Part of a small language model's weights.
Size: width 64, 2 heads of 32, vocabulary 2048, 0.847M parameters.
Architecture: LayerNorm before each block, learned positions, biases, tied embeddings.
Each number is 500 + 40 x the weight over its row's rms, rounded and kept within 0 to 999. Layers, rows and columns count from 0. Numbers have three digits each. The size before them is the row's rms in percent of the matrix's.

# layer 9 attention output, 64x64, rms 0.133, rows 0-63, columns 0-63
083:513405514504519522553519578514504493413483538437577467457507479505442492457477532529491499480433486474458449490490467431485560486478518575512531442493464446501479493450535481510508583471562477
111:564560525569470524503518428527461495507485606491446471545510468545468506613532505517476474549463591478461506501483569469511458469514491467512525503476525451544531509449515478529550536454500464
108:440478538457497470532353530433460488527469495529518482518531528526510533535500455469491436468544451599516556513488544500552478544502531512505467499420454471474501502539509478503437504509501566
117:577542502515524500495446468516518516515509408452537476465598513406448512540477610473518483440565546532552482550476503487526477504541486477564482504528448516496522511537542533490532497553491497
093:514502509471436525455506471530626498493565450463503532516542503477497524516485444505548493487406440496507459427465471531423512489552446511486511474481578496480505506501487541525542571491433454
096:414515453428462489508513511483434482485510525525423467401532457549457478513471475549540451462511502497544529451509539546437458529531487545490512495474562465485538534504474437533440547565508460
089:498482484451584414512512549391507545448542436449500492509486483548468464487507484457515517572469502505458532490574453504468445480484530474532490446538493449424511504534469471529445531540501451
115:552481470479535495526556548522493375563506508525430460482496544444481508495521485481499531477584575481469615510512498545487487524477477494557500458523452507528448444540497513514471558496478546
105:482480494558518494519505532561534533442463528453465583515510627542559474555486474547529501442527511479514484566542524565473435538488488519493509482432469488491453556433513501470524465512442498
108:465501440479504527523482569582507461440414497444464514511503417442546522486497541462409465457469512512483575511482493540507501496525533432475447479448461497501526564516486487429448493484494455
101:525475512528499550553494467461484526508494528529477463535469532448551516515472522400462470537476515507526556511508472484523496528531419464427493498498508586497462457410523420500553577586511495
100:473495423461485435495514467536414562473514519527523509587563488575564514460486565462537541511465466473505526492516511521507542523517568490512423521477504463526473515499576541498540497404504471
104:541513592467480433457497540505495553536574578473449479525525547452467526465444477504442493478482480482495491550447592462506556500493509428537490531447547482518478477491514510435527541493425495
104:453497564538547480554480519527545513508407498625564549448528485520473532519545508522473533449510506463506503493524497501437495486546577520459506482572464456495474508535498536516483523482419570
099:491540479477486474529375540539555513488508435482458374413423502489518430522498514529522541485492475500573522517509462531540499498507477581517548518464510470468451527519492484508527471479505524
099:462442487571477524510503535485476512586517489510488419512483595468486442561443568447507469500490545587552558481501493471490506468459510507475519496510493535491534503611515537474441468480541482
103:570481420400524531456436524515516531522497544514537551521478514515506474548499508473538509451406449463509515500514505494565436390500468499527506472520471542438503533505535499494449556465537461
098:574559480534495486483555514451486524572566503492485576488543491484509589533474441548554543514459532526522505469473517450541528509514482550549507487466518542428543593549501479458460512545456474
110:492521486498513471575501415541534516534571515465502495502557512521522507365494492478449560459456482505482546490529554464520482493467523459489514449463468499512530501511537420464528445552460409
110:484475494526525521483455459519530463486494589502425551592512511459473528519579476536552489571477503517498413489507518528508526477472468462515462515510580442501414536530515514560577467511488537
100:456430512541463490503556496503500637464509498538524465499558538462488481524585566506494506494494537567550432517500540520491522499555544439512518552526527537531495468458437442497515489440486475
084:543563421510415536449471504461501477463483549444518439496541468502439561546527512530457533485510494464487464503492449459488405540459493555462490473541535483527479403450524541491488461529474466
104:516503494467539507549511520428498400569401479447547510518607491474500502503479495502574521556505452525486473485437497517464478499448442508446515545523501453510497456529458515410523525525507507
095:472508491454433502536528475547523508492396584477434489436515523520503479455542459407506473484545444524491507469505469533489547529496479493551527542484516572526527465573526484493596554493492530
103:463463539518533498409437531531479487539542537467543510507607471586522496483544489462431450581518517523483471463542459505510487520556558521499487584478493467556480521486551516501531459538465480
100:491565446548503538540481507479527471507601449433525536587453515531509492482465520521477481473469543494579458476465502491486573522496425438514452449486499464570496587466518550515481472502510519
083:454543534594493541545506451456426548516465558488571503478525554569513475459432519438496553495544458456449519470544460548453549525463494533499504538501493551585533523487498503481503467513479535
106:532541551503588468500510462453557476441462499542587500538511544542422507466454561578469503458445519533524487546455482480459549495497482519443485488520524543507493447429480442503513469498521432
106:503467529570401475462488514470459487494456461497449509502520490449516484497445467534393536554471489441490464512570488444517478515479512462485501578495539467498534428495462596488565497535473491
092:521471481450515494523523548490463460502531442460462555432458393588538490460497565487464427485512511520452455532500458506476455540477457523544489518471498587482464521496451486491512444415491514
094:499509465596513521466500509456449471503439565542424469503451480465521550482461437444552504475470518487524439478543464491491541509518496502435507565577469441528517450469539497544499422462553506
084:527533474459521483509469560478459495509549580479519538533544525515446501461609490483480571501516472475517439520494477493496517509489498471462589487485489436533576497538554496504511621553466460
095:507528545448492481425466497542493479503505510538553504546505528437534454512531545526535495534613493538500536471482450526532456544478441428590495498582495443551463520506450488506548444497530465
093:434496564572474459472460515502518529479491516501516545438416498510535511448510519545514412526546521501512535493473447519533509505463572467479519507476465582488467533435502524551518522459619478
091:514489503457518453467453517514527525493524419599438498477601467541498510535550464490502533595510461479564569486527550510514509535463492552499481470539557452407481508549509476501523520471522501
104:481422479461543433485467461508444569510428470444491502404518492460540512557489430522576470505452508477501494505503538463520461506463508458575480464572481570515520528533520445528450515475518488
101:488558586379533525497573522462490510516470442575550441539454526531490480493438480529552487499563507550470522523497481514512508455473489518493497468558547497508519408472535531493519473437538483
099:464476448468492576516413454470428536488493412547519472568456462484507505507513501507430549520526503529526520474513490481500454549491505551424503558432484553472514596548507494433492530498507509
096:571468554557448480475525499485551488533508476531504465488472554579427454512515471446584458465486459474528539471483482526538493480501500537490505415539587549478523505501493484573479458546583489
098:520498560546489458520542494493423482509468403518510503512489465445508556498516508529507494566596477499472521546509544454524588519430480498528537456508469534487544427585483481529459533490439537
102:485486476459487512518553391510478533485486487423568431526444547530557506551565413493466521512549542446453505464545542487515529475480446456463507502482477541546542488505460532550437509498530473
090:491555526584525512398566459527552522557524480533482539529506489514535433456511451458487507454520519531428509550532530516530525477476484539436456441425489441475504461568550527457497519518486523
106:565433575533528539518493510557547565561404486499512501470478528459470555416496552537524586528496424443498466507526493563533568488518502518523462519513475519507483464473478478464471511551514515
098:477481510532497485478498489522573410507464490491564495544482436427515535477455487565581527505514546491531509510460438496455539510511475515432499495474520595452495469489469449407455520449550532
094:512449494580577480519534643604439534519540435487487527518485533526523497512452494455412540518469523535460538516509463501463504489492470515492518461486440504553480457507468485507522532514505530
106:527486462472456492428503486494364494460503548506539507450510541529447466460518473558530565457494521528488500506505513500530523501503577463504480485523454524508395535529447566459490534540577480
122:558446490646491460518532480498546459407477554480548420547544497515499501451511479557536519502521486539486508514489465504566547517523481537475512523541499513582479475454557495555524469515493505
101:487492516457498527447517544479553626482468491443554453560464538552453527473481497510475453581543564553434406511464470512447510500519493491508485514506493529551524462499545504514534468469482560
101:485504483484550504596555467486532504468548512546505533463399470502472515483426496530530368462527490507518509541486572457512436511464480508472457485515509506470505545584525503522452545448504512
107:461494543476568545448545528463517458474580592443494562462484480502516486504532541456560529582457480421509498517445554457528487487525530477496551560456535518486472481538516538506500431489552496
081:550506480477433547555514475497535437564556432482493488516578513495505509482518378479510491521537477536489478456537552523561455532511481488437512501515474472482546556460446467563421495520546518
092:542538494445452495458478490445470481500407472527593531496485505450587486448524516503408478531416543483486496477509517478574523469534473512524572497470449449442530466476468487548502465498512532
107:474526489469512515452467502436542471475522473549550580486501456502568469487548461490574542417499518482520511456554478478531467429481492540564514573548558467503426474553524455471464541533487535
100:522545411494555530493594529449526504539474548441491552423582453526491508494491557475523462505449536437425497519507494466506442448455556505471515479431506508523526526502477535527541560502505499
093:561514542428558487584418463511450447455547505538446543452494456437555451463495496494521383464531510562503485534556525502498517514491540509469502548508529472474492536515461484467486463508540473
095:475546468493501548513544474552504509477572510593398487523511536469508428588496499520455539529515457527447533528501492517487492483486524515437524497499586524484581486440460564446494474498510558
102:507562473567590456482497471561529465587505522510513475524401465554489443494460476533535490526430549459566474502484484516441489493486522494556501517514554485462520433481450547454525507473440507
094:474499516445474512503518550518482494423610477544466491475464529539533548486470526473490526443517447439459549482480461463492449462548483503525494432445497470465545572550401525508496468524507567
090:452525458539456463523422510440502497513591486534525576453436486499441497495541516471450547505508492482487477460433495572502515505531550433582520539460465532477489501527554503525519518552535423
112:575365535512506552503502486508465510517560412465516522519457475508519541529536491554450469410538523517502514506450540517530505469479525532511501500507458470445511480433404461528481520527451520
099:458496436522484464562468484469555482491460512513454520491453448499467455618451535577527505554518473456567484460527509544454503482552541500466444481516455516512479474420563529523511480433477526
105:508516543403451523470566478553506493452431505518404515538461472440475528567495544448452495519428488505509448482492466422530468494570523493473453459505523488501479479414506495486477459482497452
108:489490495514480520491507525485583490491526535538479379500470539509467463511563482486448528416492509470473452491453492535391555472520476520481489581487457480519508572481478506532460420515434515
091:393536510485465503459520533507425503489517483430496456462452506355493532479455461484488486510504439480529518555466528504457461531516551551502567479536517528542482541565525484517506449540506520